python train.py --num_hidden_layers=17 --hidden_size=64 --num_attention_heads=2 --num_key_value_heads=2 --head_dim=32 --intermediate_size=256 --vocab_size=5396 --hidden_act="squared_relu" --norm="rmsnorm" --norm_place="pre" --norm_eps=1e-06 --positions="rope" --rope_theta=10000.0 --rope_fraction=1.0 --qk_norm=true --attn_scale=0.223 --bias="none" --tie_word_embeddings="early" --parallel_block=false --extras=["local attention windows", "gated attention", "exclusive self-attention", "capped logits"] --init="normal" --init_std_qkv=0.0618 --init_std_o=0.0106 --init_std_up=0.0618 --init_std_down=0.0106 --optimizer="adam_atan2" --learning_rate=0.00336 --beta1=0.9 --beta2=0.99 --weight_decay=0.041 --lr_head=0.0183 --max_grad_norm=0.5 --warmup_steps=562 --schedule="wsd" --decay_fraction=0.608 --decay_shape="cos" --final_lr_fraction=0.05 --batch_tokens=16384 --max_seq_len=1024 --doc_mask=true --train_tokens=139100000 --max_steps=8490 --dataset="wikipedia_en"
Each number is 50 + 10 x the weight over its row's rms, rounded and kept within 0 to 99. Layers, rows and columns count from 0. The size before them is the row's rms in percent of the matrix's.

# layer 9 MLP up, 256x64, rms 0.272, rows 93-103, columns 0-63
094:52 54 46 53 44 54 46 53 37 53 47 34 68 56 50 33 63 46 52 36 43 60 48 70 51 61 43 52 65 40 47 45 60 69 53 60 55 59 47 71 41 60 45 61 56 39 74 51 67 54 46 41 50 50 45 29 55 36 40 51 44 58 36 59
108:52 44 31 57 54 58 40 50 51 60 54 50 60 43 50 51 54 58 60 53 59 69 43 50 47 35 39 55 55 49 49 56 50 53 46 39 37 44 60 73 60 45 50 60 54 44 71 61 56 48 64 43 50 38 38 47 61 63 46 42 39 64 31 19
089:50 68 41 68 57 65 54 43 55 57 59 43 60 53 64 47 57 47 48 37 48 50 40 67 40 48 53 59 54 39 63 63 30 48 49 62 51 39 58 54 62 26 51 58 32 49 59 53 62 34 53 43 51 55 57 47 40 49 56 55 27 49 57 33
101:52 53 27 53 53 56 53 53 38 42 57 29 50 27 51 64 45 45 64 49 41 65 52 40 61 45 54 48 39 44 53 38 51 60 55 41 58 50 49 79 61 41 33 43 59 62 54 51 54 60 39 63 69 57 50 41 50 49 62 50 54 54 61 38
092:55 36 57 55 47 49 33 37 52 39 59 18 67 44 40 54 59 37 55 37 54 51 62 45 45 44 57 62 46 49 49 49 39 63 44 42 47 73 70 65 48 37 55 50 49 42 45 48 45 50 61 53 36 40 49 58 31 53 50 58 48 49 34 56
080:43 48 57 69 39 30 50 62 43 58 47 45 53 38 54 58 51 32 51 36 57 51 69 58 29 42 53 50 66 49 51 56 51 64 68 38 50 54 32 57 44 42 47 71 44 60 53 54 55 43 50 43 54 47 41 59 45 48 39 66 38 65 59 38
100:58 39 47 68 59 57 31 49 50 32 59 34 59 42 62 58 55 37 66 43 58 45 54 61 48 38 60 64 54 46 56 61 43 64 56 42 48 59 50 63 43 48 59 64 36 59 57 53 55 53 53 70 52 38 39 66 36 61 40 62 52 42 36 55
096:61 66 36 52 42 49 48 51 48 48 75 36 59 57 34 32 53 40 34 26 49 32 49 47 43 71 70 42 47 40 47 53 65 53 44 33 54 44 43 57 44 53 54 48 48 53 61 58 39 61 65 52 51 48 54 52 46 44 49 57 54 65 53 46
091:42 31 48 40 54 58 34 59 49 41 63 51 50 40 29 72 51 45 55 46 55 46 49 58 47 37 56 50 46 49 71 49 55 54 70 50 40 48 58 63 40 44 52 61 74 47 61 57 58 43 61 56 39 58 49 54 63 32 58 55 35 59 38 56
100:61 71 51 39 52 65 49 47 58 33 55 37 58 35 38 47 51 53 61 60 53 68 43 79 41 58 41 56 42 52 50 50 54 61 61 43 58 44 41 60 47 47 38 55 59 58 53 64 45 59 60 62 67 57 63 64 50 59 41 52 36 54 61 54
094:45 50 51 43 60 30 50 59 49 60 60 32 38 35 51 59 54 45 55 49 56 58 60 37 38 53 53 53 44 50 42 64 57 50 59 36 64 54 69 65 47 53 36 48 52 47 48 51 81 49 46 62 72 37 47 69 56 39 56 55 45 52 39 53
# layer 9 MLP down (transposed), 256x64, rms 0.255, rows 93-103, columns 0-63
100:27 63 50 48 48 44 30 48 55 52 50 39 57 51 36 45 48 75 52 38 40 53 55 50 51 39 54 47 53 52 33 49 60 57 80 72 55 52 43 50 47 68 53 60 47 37 61 63 47 53 31 51 41 53 49 53 47 62 40 50 50 43 42 61
106:58 63 53 47 51 29 41 53 51 56 31 30 59 51 53 64 50 45 52 63 45 44 35 58 54 40 50 38 62 53 62 63 56 63 65 61 52 60 58 46 42 52 43 51 68 51 44 32 46 49 61 47 40 56 41 38 39 50 47 26 46 30 42 41
090:30 27 47 44 64 73 52 54 58 49 61 51 57 38 55 60 68 49 44 50 33 55 56 40 51 56 46 39 58 60 45 40 61 55 57 51 53 33 48 43 42 42 51 46 57 53 52 37 52 70 41 52 61 59 54 47 39 60 52 55 34 38 69 64
103:48 49 52 45 42 55 54 46 56 62 36 39 47 37 43 49 45 28 53 49 46 58 56 41 45 49 59 64 38 57 39 55 66 25 52 61 36 50 67 53 64 56 43 66 48 39 32 66 53 37 57 39 26 45 44 43 56 46 56 67 54 45 46 46
098:63 43 45 50 57 40 45 45 55 62 49 56 41 70 39 36 47 46 44 59 62 65 61 53 64 54 59 62 52 45 48 53 43 46 28 59 59 47 55 58 58 46 34 49 70 38 42 49 34 29 56 55 37 45 48 60 43 61 54 26 43 50 35 48
078:37 44 40 49 43 49 39 67 47 24 59 67 49 51 45 48 40 48 49 58 53 55 52 45 52 61 55 44 59 57 37 46 47 30 32 61 45 35 49 44 47 57 49 46 62 56 20 59 65 44 48 46 49 61 50 50 59 48 44 53 56 53 75 35
099:42 54 42 55 43 49 61 37 52 44 59 49 32 67 62 35 48 45 43 56 65 58 52 65 46 57 58 51 59 69 48 59 55 42 49 60 51 68 57 51 44 35 37 66 55 40 50 31 50 54 61 62 39 37 26 48 59 45 59 40 50 41 37 48
105:40 60 48 40 52 58 35 56 55 51 48 53 35 52 36 45 37 69 46 35 44 58 51 57 48 57 56 45 49 57 32 59 34 43 35 38 52 49 42 50 35 70 84 34 49 50 50 46 45 50 42 52 62 52 53 49 49 56 65 39 36 41 40 50
092:27 47 43 36 46 44 56 51 51 29 50 44 54 51 47 41 49 46 53 80 55 49 48 50 52 38 46 43 55 62 43 47 58 56 45 61 32 57 19 28 60 53 52 51 42 43 50 55 45 40 54 41 45 48 33 46 40 52 61 53 50 41 69 50
101:69 51 45 43 47 56 57 39 32 50 39 52 53 53 60 51 42 46 56 58 42 55 37 33 54 46 33 60 57 42 51 50 68 44 64 45 47 67 51 57 56 40 65 63 68 34 53 49 36 54 52 39 39 31 45 52 59 52 54 32 44 32 53 65
085:31 30 58 51 60 28 43 31 55 57 47 70 45 68 50 43 41 56 53 52 32 56 57 39 56 58 41 54 63 46 50 44 45 65 46 46 41 55 59 62 50 48 62 56 50 54 34 59 49 35 52 58 56 66 67 52 59 47 38 44 59 56 60 40